{
  "num_hidden_layers": 8,
  "hidden_size": 704,
  "num_attention_heads": 11,
  "num_key_value_heads": 1,
  "head_dim": 64,
  "intermediate_size": 1856,
  "vocab_size": 32768,
  "hidden_act": "swiglu",
  "norm": "rmsnorm",
  "norm_place": "pre",
  "norm_eps": 1e-06,
  "positions": "rope",
  "rope_theta": 10000.0,
  "rope_fraction": 1.0,
  "qk_norm": false,
  "attn_scale": 0.125,
  "bias": "qkv",
  "tie_word_embeddings": true,
  "parallel_block": false,
  "init": "uniform",
  "init_std_qkv": 0.0164,
  "init_std_o": 0.0041,
  "init_std_up": 0.0164,
  "init_std_down": 0.00253,
  "optimizer": "muon_variant",
  "learning_rate": 0.0109,
  "lr_mult_down": 1.5,
  "beta1": 0.9,
  "lr_head": 0.00581,
  "max_grad_norm": 1.0,
  "warmup_steps": 200,
  "schedule": "wsd",
  "decay_fraction": 0.315,
  "decay_shape": "linear",
  "final_lr_fraction": 0.0,
  "batch_tokens": [65536, 131072, 262144],
  "max_seq_len": 512,
  "doc_mask": true,
  "train_tokens": 720100000,
  "max_steps": 4783,
  "dataset": "wikipedia_en"
}
Each number is 128 + 32 x the weight over its row's rms, rounded and kept within 0 to 255. Layers, rows and columns count from 0. Numbers have three digits each. The size before them is the row's rms in percent of the matrix's.

# layer 3 MLP down, 704x1856, rms 0.0348, rows 358-418, columns 1624-1855
099:168118141149093098160051137143077117152116149109098160070123178132148135112137123116133105123164179134115085113120159098163073151100135135081164111144128108150122079101131180114147082114123140149160102156179136123138089138166139144082079113132162102179102136077173134173109055148137144088113096151111103151165118168145118125115072167154164157120142175145133122111191108030130109083101168077116124098136126154023154094090121149071138099117117131085078121110080138149105091179109147084085142150119126094113101091139099176101120116110124135124134152159127087116125061086125088135122072118128158124125141128107079123140153114126127107147134139101143161123102129102081125086120151102114128145132142175
100:118130172028071152126064160117128111078151147118147095113170186120114070162114159124124138199164102165149137159138157098099107140140090128123022135125097062107168108106114118051126032058178110141159090145177152144074104099104097104167205111118100165149131123074127203208152099162156186135129121107129131132074135162123108169195131123166125157131127117108179200138132096097116123104127091131115138147128098146149106113136102115147102149150059156079095133131156131148095150135205153167107092161168121121171051103110103135118107095088105185124115124177135139077132125156083159069173194156164159112168148122076133114145143084113110176092149105172075176149137159141177099108119113176158152143174120158
101:098112142084141153130143078120133107153130146135123141147185148127123114162185058137141096121159115125139060145167186125134172088176159138080079140165158146100125121116151122133075146144125088101137106107097157171113106099124097148133181099144078105110127154145133139241149096113120152164153164166080097074169138146138101107147097093136134092176126161099151148059145105110101116141159138120089090160101169096149126115171089164138153099085081123148152149193157090102125150095113149127106100160087131101082114147139092122156150121138124117101158132136160132164166053127124127151087099151083130164160130161162126143211143107163162149181077149133186067131049124077140151124145085125170121156042116061
102:131112106134140163145119153160134182076094151144175174131165099182138149093111082115125144155101101118149152089162145129141139107115129061087164118121116084149139158182108151061071159143133115096189147132119084135143131129132137162128187136137070096173120059153143170179110099071158150136207113136096126106159077095094091089096046130084053162222070112088134106074105056095104154154154137080127109087143162124066096137146082111173179128123184156159130128102132153101100180105130117077110163090154103152136120111178122148106126167155135128083185174083093132150101123068179098080091148095129131165138123113183077143116106100148159155129133133193110143112056120114094174089187080123176118120156107149
103:085142147080115167157126092108124140134145133120119139174114178099156173116079131154126114129206159111082106135104112139115076138128085115159090155121154110075087182106163090160186142124159130111215097120137075137100095060084119102109153099158116105069167114186146091153172111114127136113130139129162061144142117127127100088087093096117176142141104131122121153131080056154159192112105177116125140086170158108118154096097147086127129104118137163111112083132160124164136143089104164161044192067076094138124101063145124168111087114149067142133162133080173153155125113124020113124075168094177125156109135098147140129132176109126125121114103097092076064127141143094138125077124145103168182130146069057
097:155134160109163139119146147130114165101173096199126118149110195110142137167130137088153107112096145148133166104146094159103213172150126143130130123110157085142140067164110122116085104187130133050131157153177140137183113161102120090145110175139152146116090034145107087096089102078105172136128135196123157094083169143136189192144194147048175120096171144092144176082170090153126117087143075095132147086128116100114102114153089171070139130154224154135116113116154112076152151105147123201081151083093156093185106178102120053166116145130091144179150115142124149127110156161156085096101111151099135053082184116144100078056184113126133123131116143112178124123128136129218074109106126166164120088166144066
098:129131117179144134156114082039131095145053103151094151127151170210126137116168139231117120156133108098112138148084136131040125140121145119132149117182166119135156132141096138126152159091147113070132124117097150149156190079114062163120151135172102128205143146094103115140090111149089137143182202056130059160071134113124127153140088145153149109081110136162131165121038160177181096141095093123122093112087119151202080121147086103193117112154109086134130075112129158128181103108118108128141106177139172125101071074174127169148114148107088143144129170111122138132141096086181140109089128078172138117135092102154115135142158140174119176181089216119127146057222179208089124103122120140137182165125132127
100:173135139094167131122072125139113079098127062107109142124136107129142143139111101122124169095215118137089102157076139136192104101138072176066125110120137116128141125100169106095157140100125159148091142164137143136177117155146144142114124156108118127148148106097140143099131118089125100117143167148124127091134161105138110118131104137121160137106148136119095120084111174119098085118102101141124068120117114098205055139134127124191146155122129119216132119177071146104147035047107130168177112156143097109115164152115104097146141172129158102085131130206158112142054157146145164139163095148153127167109160177156124175160099177081130102199137071190070158148066140149102138141113207086136152118149151034
100:074141175188104122098156145126109070165189118144096094108161153154123111199116190116111125138117158142149130104126115115106211190097095104104124105124118072063103136086143127128087106158107155152096124125123125166147103084146088108118150175075140172105104114150180157146153198107127125120106133128083105127117173155158089132083080091139124134103126058107143113127106142159168094143116189120151138108137099153145084133122110070027094152093173139142101154159126139213147179139154092090179159099122106094170074102118109157123150110161216071120126118108163139132151142126157084125079144125150141106135119130136098167078132177134172159170155059140091134138114111083139122147111136114123114073163166104
098:184095186072155093158104162186148112157104126172148139140156110123127108103123158126083153040098144107085149113126175181090131119084138082112107070142108123099110091105151138156111131120122112078147149138088072158168175141166188121152115129123172069146160081116128065197124098088160169152078135191127124090129165172126098142111138118091127131096193147073146150173101177117161148147126130127150078188113111127127161093135124116122151119116132158160156127103136116122112067137096144173123167116107123126130096098152120118120152124151193130182121162160156087190126107130157130144155129206083168216066154143145168148146140143116150135104112105135132086076082105125130122137153137069131178111136089117
098:112166112108119118104148161144159156174116075126185187097113145157164124157108151138115109073097182128172169154124105154135092158147160153187155090201123164131201139155144104184119101184148145100165127159159196071105096123137128133171191092147114156105096153122126116094177094118163139140175173075095104122105105070154168107145161112094128050183152110140114082122140149206167162152165139144173153184182147050100097123103094138130143102118168143168129088098119138159132112180156156228164142154084118139073103096122103109124107115129096135147086110141163174116113157159215146117111129125094110177120127139069065125179114095107135153080134079141136111163096127128121108098160125108100142133153080141
103:140136072169070109174092096118105123167112161113056214137090177131143146147116070123115111089155131116105214117140150118116080131073103137165114088176152107158163176134189100145123083104150101122122186109139123112144175135128078105116144168142146118116086097123116128108167162100086107132185114130101149086096166129143116064116079104126106138076131154144208107098147140219133123099107126122118126113202168092128144123096159148177127116093103166140124172141199115138142201139148109057162119119093163126143124091123158125147114152140131107141143109142109155099167076140102166119114089113091086177112143120157125099091105086104156132159167157158175091128135098129142114134100126109167162102141219142
096:117148122155145107170133235151106136104174093100095117098098118157152155081054051054178176093032128144034138135158090096112181126120123124196106162062137078196109132070161092151091106155100092115106088121102161114143190106154139093128134140150117115225137125156084130140112068141133132097110159137153121105100133103099178115099106108151161103073067113132122146063129114154086148134139099107049134132160147114232118065102111215100174149123108130131173119166112109136099118097117159164103084164144184102143103143096126076093148134101128180094121098073180110102141129116138090084121177115111096129106135160137105111138164087133135102152141073117119146141138106127131106151089141136119180108099162117
102:136098178067145132130117137125120072088096079121149141148153047141137123147139125153042127153098100092188191133129131173104085096073155145089141115145152103091150175118142123074103111147085137140073151101150135148181129125128121141168117118163212139117185070115116142141123146085177131092174200131121110121184086087093135155099173142072128160077162127130145108174187155186136133119083112071121080119115092088032103170144123082153129092156084110076113133159183123098105080150074118103153152133116154126173120149103144104130124158125113109092155114091185126128121113160141138142106094117139166114190105049106133142126154155123105054106101131151153148116140122180202144080123080101163134156159160198
099:169180106160150160193118132145119108106099123063097071171187111132125129180115133133112092149148132117119122115125059192119109125094173109138095142127191083110144091120094181151174108101132106195184081151103119151145166143141172098161150068113183176121193124129082118143207120136123112107130076178085169141174119137152159139129126135144200117144155105102193084164119113115095085131152172154146141177187079117144070118121084121101136141093110099108101126078115134149116118100144125158088127095148138109098137137140169202096152167127131158162100082090103114121159133079085139121117159105108131105159118147148164145146104138115113080184095188167076171169148110113126134120072134112141092099090083157
103:149165163106136136118072158119141122139125130162068145110082136201114127105188088160153203082155229136123154179087178145129150112096149174139113105128140102143140126117168134112121082110213122115108083130149137084127147127090141132072136128178166145146146139103143150078100175160088164134164178088089144139114119151087118100118147119170088138133166085127152174086089115115100159121081126079181159191161110100238165096155197100094145077073125113108119118155151114102160105135065064161201127104172160085092158151021141153152167128099122121146078115127117083152105171117101076191069156077084173147015119138196158148168124100115129101121082170140142136116144072052116153146143143136080127161072150060
101:113158122190156130153056141107101168127089137116060165150116172110145119135086072112163140139126138091149168123135126099172054128183127165158106140129145149125130083147162165147149145153104130182187149190088139066135143090077135091106119137107140079099133053157122138164098197157192131165134129163140113062127104136156141141053126140080115120158128137178121137136131114128176135149115097064105106173090130104139127116142190108154129131102115100100117176148084114123122227137111154091112132142132077124066108188099119126156191102115084117164135108205140093167171164122143134092213107133125146134078165164175114141104056086087160160127134148072080108089138096128102087140122128092158149119148131104
099:131048150171128127177096071127070196126145159125136207149225157090137160148093124123139099108129119110130143117119154124121115152143125120026087181124103145168123151131146131172111138141081158150088149087102134078062137123143058104127040141093128085137196203076114133177164125123224174115052099105113122094123088145144096195081118157095141142138052095148129146058185181085138094162138116116032079147110059159132121071148139093050134125201138136180187123079140128158122150074123105149088113110113166126056133138128211105130125171171158137183170104163118166138142204129071112125173136178121054111140088103110118085157135121130164101159150124122121127136116177179118102129144147075073106079113110151
103:070136131153094129124131172120119130169138141120136134110089106135134151172093137161077193142139130085134033161170088146172141144234166092183166120140146139149160100141091153110103143125120091095138134130128137051085104151102099137119132115104127156128164140123087173190159087053129105100103156164143089131124115100138144181128166123158091116141205146147120136161137128041164123088135178107131109186107148140114098171116126133108092168165091121090110166085122155125132157147140172109179182163102129137141076111108114104100145169090143109150131130064101166125128145093148109094136123073163121100058135114125119128165096149192055096091121125131124180084086159156147108090129152124130146128098169086
103:150206153137140189111109136140130063099139125159137116113077092092116141138136113127093057101128141146126112079173122099143072086151115108174135100186088124190115121114142128162165137114147131079123111155169138160208097095130125106123162144148161126140140132112114102089119088090123143125200114148112068145164078136083141108158130117137163076104169094144119131151124152137120180159114055134142107114154148133149105155148114118185072124125109140124124095157136134165093117149130118164148069121158161137109142114134133174120131114128114116115126120105097145107177198140135160142111161114162148162103162123141103114064119097185132147179121112127121131175057102112110119141140095129135164154162186055
097:139141137093149168148107140128190153107115128161130098191174170120146150097126065170151119221139182130133064121146135149137137105086106149180158115124103172151157130107199194171104183167084121056097122162153153154107125131177108122059120066100212107087145163174185180130068113128080120155149133118155110150168132122136060127127052113158112153077111167133161136115114095118131171070131115134104106041090157102157140175150162100067178174141116114130135130146155073123118106099145128151141131097113125154114095125104102122129166139140119111100140152099134114086150147152196114126204136093147185067127161136122094122067123132102068110080140125144064128195130145083102151176165148110141155123149205143
101:113135117118107157099211100118094140127149127161097123130149201101158138141088159134161143139072178143103135168104184112162156096135157128084051118101132145128240110078127168128124153093100138126130143144139158081074142114074119150150155149108128187128141127115146109157119077101115081128101149020110094103070123141121132155130137133122070096127140166175061160186085080147134160150106070073145153163149119140129090148164098125126158115132113166080160110060097124084165170118124115106174126180159170081145111135163118065167067110177130127160097139148110106181110136126169124103144133138141153162146098077039130072145137110087218120126131122122155102161192094087133168125111127165104103119136113121
097:090151108117141140135154060179114079148161109088167149144140145125165150110084125179170171146156157180106077096166159111144146132167082139103152105089104119106131147107110134159068105063114147115160115105107148155180141116112130115189152081181114102099102100101124091128162107115140199095143138156046141079146144169117145115165144133105171067157151178118163090136119088132197115167103111107188094134113149106178148143104173157103091152128125154066074076124103154124118097121075133092115117154145132158186152130114096141152182129155116122114083137080170114159090078159130102203108110126145180063151149122118164115093175088146178100162158137123148073121098128105111088112165119067127101078095136092
100:144225122109096083110090130210146133116122101115124136147164148136097064151094101110160149162141048110151123113143066135137138113086152131114146108099128103161136111142142091148140143126163109092169143147047138157100150140034213168096120110163092144137172110139149160158071098188106165132154120156121089123185100113136122115134167139162118149123157137098113120136115125153182085099146094109154123130142099151153116122145133117087162154182164141196100142159105116173141196101161132189127102213135106106146131122114118103081134130105120049125127160099175115104081146103096094094118100149153134174131156110134135074118163125155085094126135084152130082098166150099129111077110145128106135149139175106
104:134144154124100167147112177116122133104101139159081145099146154166154130167142128077156155138149071125123136093064135126117169143117161125153138103127130129124050102092177184099136136123166146119166185146103103099135184118091111094077141184124136166121151147136162116179158088111115122125160144138112164136102140066127108080071147093164145066153134159130139146102121199155092136151119109141103079153160157134090131075173115143062084111081168123152112106132093076116088150167126182151066170172128138147073203103082149135155122132145110112120201125123083156154136151117160046145153090169116051185117148086115161145150151115121176129197125117085166174089107115063146139135195166099117185117121112123
099:188096146122125113118151103117104119155101110178128103136121169189086152145129163185167117147164159116140123123153126202128091109080090166126150102103116096156156082158104153126145154051105157131109136060124156192091107117180139161123119109159043105122153193059146168142117053146062128095103146100145205136130113153155109083113130096160101083144104126044142158106153122118112110143169120154135079137164149172117138121168142111173086143134066138130189141158192163161130143125112144083170185133119160198046113137179178118148104154157112151061189122153104063108138088136170137181133138174189146137115123163056107159160108140163142106072096178145070132142066142087129121139113070223170247157070117128
099:174089130068122148093157168148094145144139154186140161131145191104090130107118122147104149159069065106150102146088117109124140105157108137134142190180104159101105119126069117103121161194101164151116144158125135144128062115136131129145065148162111160167138104159196090161143150107156093158134114114108140123136044123145092110166140112097161096153160161171160115144097177094171144095177075096085140198145131115203172121159077149056168097144069161128070108111152123076128163158108141076104121108094173127143148164150177115086107108149085110125115120096088116125128101164152132198121123129145115140154150073142148086129149100090099121125103139105088105137162138097128103098096144140153086112123134142
099:099176172089165141176156143146155094156168208128100021148148050145155129070108128133173099165069042114181117091142155170160115161145136098119152187111130135124183155091140154125118151135110162078128137138089179153131166109137101125163155119160122134163082059161155157214120119178166162127187107114113171132158057127160155111112168102091140168135066098170122109098094160136082185074074143133109152165090141140163142111055132122117142126087143104092097111128149144105123197131082190145149114075049130043044155125166159107155051143129161175161161118082118136159136188111108140105098123097060158090101138160139152122148134170096158141119138125089146110137174114139126101151128102115083100183136145139
100:120126153123195105099097132116096108102102165166133104050136127110123117183137145212204145138145144135157136071116135154140070159138177112179162154174138052158196134156107172125151123141092089113134166158127117143100133138088145111097138151110127137157115118153086153098176187144148066136121142117123090087158136119157102161160171063150157056123082182120122122128156164118144189148090176107114111084155194115171113123158141137152058160072163106163092093107131182185152099105123109128083144103151149149122118150121190133128120086135047111144131123191161098050106144139157096146098134135140079203057132103148124148188146201125111175160149173087107116100105177085118124144082102104099089093143110109
098:106137125107097116127126130145124163144146098161112114099097101085142199119143085140051085106073192174119131117103165134126173051115149168111094151108100085119160119120179088135112121129109104147118115164094122140124175094140108110084074091129131090175146094163143138065108096126155097122111168147119125212104069152095102138140183144138162111117113115146168120104179064164148145101118157116115129116120150172180102137113116177160090133155130161137081108149126113125138113227116139083171161117119131112177155063161025094195100081109165191109092124115137098161115146096210168089158101142127184133121170140139147081079079148144175085160172132148127155147110156157111118081098140117078145095091123118
098:087153165139150158174094162139097121133114138198123099112114160130211154142141099121143105156124097115101113129156159116154132175110134126079163029146124128130141120186130057175119152107109118146110102110157044124124092120122090119056128151126146079132074158105090137058122120160125080143115160142122107097146140125107119150063099092114182167171132167128129150171105154143077174109135139144117139079107198098069101128087131155159090123145146100089157152133117048143123186111157122137164157174121075144162103075146143135122144134085085082121161161181110113141148114108124151160136168137094083123135150122110142178086164121118131120188172106080169071092103177117107167109120157114148133135140141107
099:145119116147122127126128125151117143163157129150138153150147201170112122114094133200081194150138102201092122112129091137068139130166154128078135175185138194179139129093158073162149139126171170090147111158172146169124150162078190086113119134124123121126067134120131117070145138145107123117126130151116134126120170144102080136103119156132181087187148129115116123217140145147089136134102182110132073111094104104135158112140098161086133149189140122113150125158137126101175145127155121115098132126127134101091087118151109123123152173109132124141168120107074099097118172183111119062146053115140188198136145116093036059200070119131070174139145142140136130097182156131091118108148100120129127149156144102
100:090140170117141153182145108068066116108130096099186135107151087141094081135107141065172167179088129096164142104098175104117091176117074147202148163142141154122070139108102110173085155144117132133088088162100101133097126111155093137139082141126165112167182157100076070090207073164130133128128149098125098129123110121170101109128146139138177164128118157139140127092163178154121163134120088126102074121122096118101153134119055067117127132142138125087116143075114112152149165146148135123166064140084154155101093034119103097087106097076110150146031112161050123100099155121098122146076098159162165096133115182169112128107124138124194161111104210120110217170133153120178096141179104078101118156087102086
099:126151140096141061166093113138134161111133120126107108160137034175088142077096116113167131112088186076109087169137127099104180147143054134090149132052089124144141193126122131105139163104169147155125101115114106153135088133103139120151107164159120134103192136155135119067093162158108127110167156131113129144105116139129079159152149131151085052150082110091086120117098094160090098175088113100128118187144117164141169122124145117170097110142100171125134163116131109111103123177104153225060157067146175128122173158134154128152098114141129105174137130149131160119164175114133133172095154158081137112224161152067102150093118116125078074179099151128135140083129161127113170138123115238140196151086177142
100:159155142116127137110106181196183070061161167175142181125107122176092115193161189155116181157140091144196109103090205169203089099193141087109145082152117112126104182075151110157102150165133123145115133151110111108100155069095136120136191171135161130116175138117155089125114143126153129125092139104092075104129087148149171073084164174138146164143165103142116151098133089137086173130116141104141154144101089138135095148141103171076117162155151087072160106137146126064149010155136119104111150166122157151151129084143131092123118157178133125137107139149087112119081142083132130090127104091164119120115158127103199196119128135129155108169160118183131152116147147098128110163153087173093107104144145072
099:137136134172125164197093132115162129152120185103108078199126205154085102122072187115137106145188138171117149120080051085145170115115125138058137087208110083164116139110148063151104078120107142109108120103154147096094139146120143140157102143174042127140104078160104135070155090137088151115109129206126111083077147134101143117095121097100091160146172076153085114130112126161143099112105159211113106149121180208206183122121108168140146107136213122155145079134095170103074168092134176129124099108124131186105105142144094106111120157129134114070107175116144109087167172141099172156132167057151149076146126153154134156142119134090154143170109139124094107168084127089110145103139089127098126144135115157
097:169127062195128147115159133192127091089159157146183161127137055112130016116157106111126153135121076113076130138092126143062109105127106184174125101131172180180120115122132127110140170122147096147127121124121147160127117161159111119101085120122152112143161132178120142122135136115158138154046165148154085100137129133149072154092142110131153140111099121105106126092091162179107153064108140101135143127098155143100160127124070142142132122213081149084130142089154123120076161122134083109187139120144080120141071086174093099125117055113134098167137091133164170119123102139123139123120178163124123095128118164086101123099103134156107102168125104110118152117142166155114136154173132144112124121167201133
101:173133152076203201147101138155177152100109119151143130181131103152133150069167022118107085125147118096126148120165156123130135171214134133142155101093137081102122187156146100093103084135079110096115156139138147102104138074122171067168125097132122086091072134163184138137108137111127109171108128102090143157138152139116106172152134153156106153179135144134193104139122090071111142153164158162149157109129098165124157153117179076147118189093098157108162122179114151126172115086096129105145137121175134149116134074125123170153158096127172147109136095136129169122152140092089118136142195186149126109173131146101129143113129146143164132155114115151156143187089130104138172104089100153094169183059184153
096:142204107103133162098092153106128092159142167146163147080127109155114121096142139142108114106171104196100145151152148146140174120075106126117123144103149124160179117090114129109125117119131130146118134091135123133084157143128102162114153160194109178112127113153182126136116114110124116134117027141122072126108172132150154134091066128113093119170142088144092149131067087142092052073095141136144128150231078131129097169148094132104130164117092098137165094089110164141128137138089119194116104128162100109090153149129167155128147148132109092154165193116173142073067109146190080107149144155132129118108080118139173148114193107104126078123095068189152078116141089095189153156161203110177139120154134122
101:120147193095117091077140115131073139114134088105178124061114107175107099171098189141104163187133137127149112117119095091154133073128172180123162126113183129121096132150141133099171154093125152196130106174134088073120148100193133104143124151180103222134168100103118162138089053107118136134131042140119112146123170189124168107119106157168111130168106166120129112143167089150148107135205129146128146168117079145150104130144119143057113181088107094107143147147110116117126121149128138107162076132086139123128167106115130131115107092150135137165099065196176108123099101204101145149162161104108130136111171124111180138161152124049105128084092087122133156128153164134184150125103148107059160081085120108
100:118122090103171074135160101124080124139169167169070151142135146149094147076187148152142135113188055137083158105150149142095159220095080121156152130052164147121142118137110138098115074103041083099118125145133097093144145058095159137163096119199155139075088118124158054072194141125102094136102113164136134145082105179097116148187117123159144138120159128140151147122133187129089204131156121119115128150118145166113114157084145110131142070114090145118139144138193167107154128174077147140145138110132128173110130133105135129182122150091133112075195086165175122111127157139049132149139089095146092063109139172118113142122077134119091142155131091160132090133098181139127137140158145146148185092123155104
098:093132068152093147197114169108137211129161124147154160164107158198142143084093117099102101115164077170110109147086172184094084150144157120088146149133154076124113143164104148169115095137088132096149063114140102161133071071138145086104143114133130136149087110051136190173091154123151141112094096205153185092107133178138092102100140128076123126098141133158060144081132127170143170067136147137160112132095133044141157095086079141087107133159151131133114098139114131165130129116098138128095150166162124094153184150126189134123129071113047140097120150132075098166139068102179061101092113173114084082111126107140163073122078068125129114100114084122131188156117120177077114104185129117144054151149156075
098:109086132140128128125137134112116145115117139094159144201104140204137077132151087068153143155088106092133100093216182148137142107104075087106147210077140135089107092167113129113054072108140128198128123138125170162149084128104128130162164151124176122197169157114077145123097209156152145141188140115140223164119167101051082094148161090102135130088069131136107081145100164086150112174139173112154124158092144113099157082125104083124126097124115168129167135166123127158098146135127092133116144112142088132122152118087111066136120157176090138135098153109091114090098127111137129176159114104173186054118109170090187109092091166107109141119137091090101180118072139145118108091118094129122086126083160112
098:117129109058087105145070130097126155174101116143137144099137135137079163099174135072135182163086076114115115133146158143088130123095142122062041109127101109102061080150125096131055115151148138157115121154153082167141141140104119103151157093134099097118096095129129124108108108109119076105019107165160145121130055143120176098184111109201099143130111076165126140114164095134137121108113136129068149154144132153132111079099160104056131211077168060138125163160100121178089113085106080137150113132086129119113135105102178091144125123144150178150114170119110112110138138139104131126000115165147056148089152153096135094105161101188148074168131103109118168111128154167159107171103136111124190165123144160
097:139121105134153144079186181061132114168210194108145128087091139175040149135147079120108168121153149129129128160206092171121115174130128169136113158137161120112073106182135155170149070214131098120079164185101191138138144102109121082164066218109197141120241063203182128096119128108114129174147103170125133160184137191139136172157137130167129154124101099140073119109122146117084141128135102162107138150143162143089169135108185178100082180112187113093120175095125166137082099190127155111059159125139101137102127101150149085184108143129115062132117079175100132143203131147184100117143134127137095149126099070104102083205159136092080093120169141163121159111089149148165183156109123095131127148104164159
102:162120133095126152081188081081113114165109148130077161159098085102122140109152131131133128099121162078146139129135174133139088083140112127141097167104180148109072167084103121115154167076102157094118134152081144117146109142129125057124102062148160136140132109142141091122180178125171202104148150143188099157145130175105086086163114115113096158154113151100142125127094133110150124172139128091100085155129117140180110139123163070113122127079106131118149148150185090094124192105198118102143095142154138079115167113080084125114147158170151120160119145135155143154104102106115150153169125118191093063110120146072176149178204128154067086138080183092079052215092158108141135167149093135203105118098092118
101:143043081141134190132097108162142119169150116125072090125117125152134126164117048151118156118098134075149128107151175148098137080155127108098181114124153133101179148146142132107144169153134108178069085138164090146113149136132092158131128153136031107096059058155169161152103110170099071141174090086147104089155195131125152155072132118106107157131088079192155160136102093170159069146101107138149149117066187080148131120162077123137189074125100138143165183086127138150139132191175123065146128102174095155106057121152104105142110139125091157104134154100096156102106082132092144135128163141149107111144110082138130124159163139084155159127118101118135125111129091132139099123090069087087204106149141078
102:092072120087166074136130129149117151149070156057145122153135137116125153149133099139115071153106144167144137139072093089141129105120159116074101139094121137083117014138118104129068138120143114109096091147099132124128140110129117111116105121199116109114089081144136182150136186145118115134148169143113159084140122125149087102136172136192121147140076142125148086058104154114148157100083147115137129126157155129082154132159089099122162130085131173117202116076158143108140146108127132109108135152180161102087084117069135109123096078095177187135093098143180099108142124088160115051139191116181096139102130103131096120108109099129094118075147124106103178201097195132163106163120115082157206124123124135
099:148119142100169183132099149110182171175154135095094145208140048117115152158212166167139094074162184139065138206115114096108137113149107142108136161091109151134174121130110119173111112135178107075090114113131117166100122085137129162127212126096086161125167109129106130110109143086122085105129065099172131136106131099125144077128119117148128098143170193117095133105191127190129096075100144144099125119123161128199163086154122131180111083125079109160095115112193119119128159106088065093161151164091180118139134131112093108084102123138151153064124149122154084159152068124149134133105153168200158080093088187118136133138118148170130151075140172123080165143126146122132116075142142172132139152117160074
102:135119127090149146161186161120140115168140090120118094150072142143122154161131143095128116103132151141099120071171116152126142107097095080109137136109136124109134164138145052101119160101182137107133154174123181139143141152109123088118090164144149109155108087121148148145084128106065076091128068121108124142166199129121092122170149101087147101105057205118109138127145156143165121191138093120117134126151137107192118090106053124060123115137134067079148075174095128113094130093095128114230122058132189144197204119163103166074091128127133106152055155138100133063166121117083114099158110124095117129070119129174143129161151088061105149106108205133159107156118121055108199111135145064127110110185088102
100:095107159165106094117152125089171102163123177110115130050139096171136111112106119107149086126193127139129144183088142117107128123207141119122071148119127122119113129153170141185135127103103102123144138074141127148199162077173111160136112161127148131122052100114119182111143090157162142164104132135186131104154160060109128109131157122087086146103143109135110106064094133174150108100156119104142124100084097137149158079073130130148116108085138112133144123152121158156064107107145123087117101115143135177134121145188066125104085092098180143129199185108154129144084093080127150140136159109110096093111159115157141203115158119173123160166062115134119126163118140119123133089104047119121118145126075132
101:116139112118111136137162187155138103109134129184107118100158093113144164110116124101083152160145168105102114161212118151082074124143079137129138124087129150142115154050103182110076098154138140163100086102132144128114086185101175161154121155122111156083162172128134149144086099092113096065075120107066176113091133074084116145128121139076104111084093132102124106111141139135140123157169080143095154119103128160101133151104082140162120076148160157137134090132082116115106131162075086141119154095136144148064107160096164192093125170129152113109119121121164137103109162115090152123163144132099125132149129115114113152168141077151180137188143152116108139090090095138189144103101099073107144152179147155
101:100079118033107136136208131113112137119059108110168122103090090102157196103126075159106096125134120149085188110151113159070106170129112136130150116115131128086215087155113116120152116143117107092115143134158111126098092107079064105140145143125078125134169151157087117138113162106117106131103135160148146131064074124163131172132179154127127108080112119096141134139129128022095136128141122112131079120081113101146095125134119141123155116118132090095180133068120099119135121161113132038125179153129048100160079108142096163083149059085133110134090135126101153188181088182137115136082129174166138125121124169138100139155182137120062126128132156147110151194114195135163141136147154137141183147126142104
102:081076186157132117126173116167128160141103096134118109063105084189168060145141162177189167095080118117146164140149125148142158154112104103049113129145120132078150118133141102085159137145207111165042114133053118109183186094173090086064121120147098141099140124176077104129119166159082152165171080127120166163091159099131150166111111138119095118164141131135115085093153105135170137099103136172136179133134120154122146138152148131149171118094121070137150110074145103156083118141127089134103154143117176211171109152099136170166129153175162196056103097117135133183131148165115101094154158152089102116154131142174084112138157188139089128144079131138111131110109106120123139125126132116155133119157109196
099:104094113133100171147088135084156139118157064131125115164127068133141180138096149165108127176127139084181139146157083143167160092141133132150092087146087117119125115112120140117141145129116127113052187125044143109175105070097186136079097122148128085144164129118138116195158165124156095150061122131104111112151130108072135169134162096069169099132044132167087114148097173085110123160169127130082167127103103196186165146125149114153144128097125080176126152184145127116102144123134144202173161110093119131132126135158142160111080173152090142162071096079130146133070137085112131149137097201117113160122094124153081155161171125093110105102109066128155120139160152121110137117130161139031137164170132097
100:116100198112122179125140130150098134160097142061148179144168111133158126184151129096108136160095070077207136157157084150098174158069143159103185091115117134160121147158154120132080229135144097037109137094139101157136109160105110098119137035102106125069081201130109097170156171169209158133202084130140079135155152094119121101149114175085136111169090165123091133113044192101134174216123159099141161136122084164111065121146138114176113089122140167127094095151195147191092105114113084175122086188108110117153107091129102142090156067208171105113127092138167158108102071147129113147093098117103122125120136164093149123148216111037136123153106152129121155090149120091130139116118107099165093136113127106
093:148154139133123072158116052070115081101062114118125060164160169137103131167131150115106127199121126116115124163136156136086128119150144086159136135114093201124093100080128149155132071090165139162143096153098131164122148164084088144147120156087126147149180103137162111067104162099129195087161121196092083099068130132028156138136086105097080079162144116071171117123202077129149180083140165170121095144192120152087143100184135076123120118115169145165069099178116123160085171171149126041103150074093159083106169151153063119122135116123180155102146120136184150118116093157102106089154121103122100146171132161110130037180100075162118119106124128131147148112168164130121174099098156190125066129116164107
098:137106067171128131169103127166122137098136137131132131111135112193103121160149092146099133105162177135089172134167165142129115070154136097074138130136105121113149095145193154137092155118154134091160121099076143148134095064145112079106150106111147108102110164127145120121152115078110112137066198186138141166110112110135126114144122117151188144117123136137165156180124152162084104111088134136122129095081080145137089118099132157102124148153173156125166117114148147099133125071190156164120102093119176166183150093104154143102118211111062159144087074139088148136127175108091107159176141124077122159186145113121110111133140155071180164103145118115170093179111117067143125150086098112148157111120141160
098:104095081071107111185146120114133047094117125111167093168099125149080144023146109066102132236143128086109131096107099153111170159091151063180065108124116129121121130102152102132131143078131180150095115103188129136124127049161116098127107133116095144125097110137173145108073083145119161115092159135134113126103122107067192117134113167083180159135137138147147139157139120137154138161166166144135128163104152142156150049148139105179149183179094136108122139068113133090126102112128160185191125059169147121136188173136125115114094129151095133118109116164172146147128113141100137158142112123115174168161141142138171142144135155148134117141183158206098133077115124106095114078143119157136130140101164090
098:121182113100094104059104102175174137118156075136122108138152141102126092067092155194183118074163083169107160103122169098112092142114120108131095131134130105155124143150104090116129082094117161164148159179143182111180120127094090159129103067141158065134182081114080142176146134070166121120133093150161053133140166173115113144079143190153089146141098124142147077123099155157128095192103086189133129182077206133140143161183107090178177103122144124119083118136120117140120139126115114094136094107126127114104138132139149085160142156165108146130103174116164165139152164105151134146117142105101094119116147142074183111145129144132092110136152163140139114136132120129139162091143097144112169110148078130
100:144104087077105167151120038217137125123153111126133149146181085113136203112135165087120100141119110102072120127130083132161122162108062117100144076076099114227158182133157111086176135067096097135109117130155078170121106176122100109147144084082176135095175116139135092100106118102149165145182162125152160104119068125119110176168181151153163163170123160138153125173139129159088042149162165146157105174112141135130136133178156110097076131093168115117072156091145164085109138158081076098184092143110121138193138134167109109166108124140141154157117127190138139057077113171093102105111147153098094155136139118187082189122102144157144090078160157152095051141116085104118074128107145113152035116133176132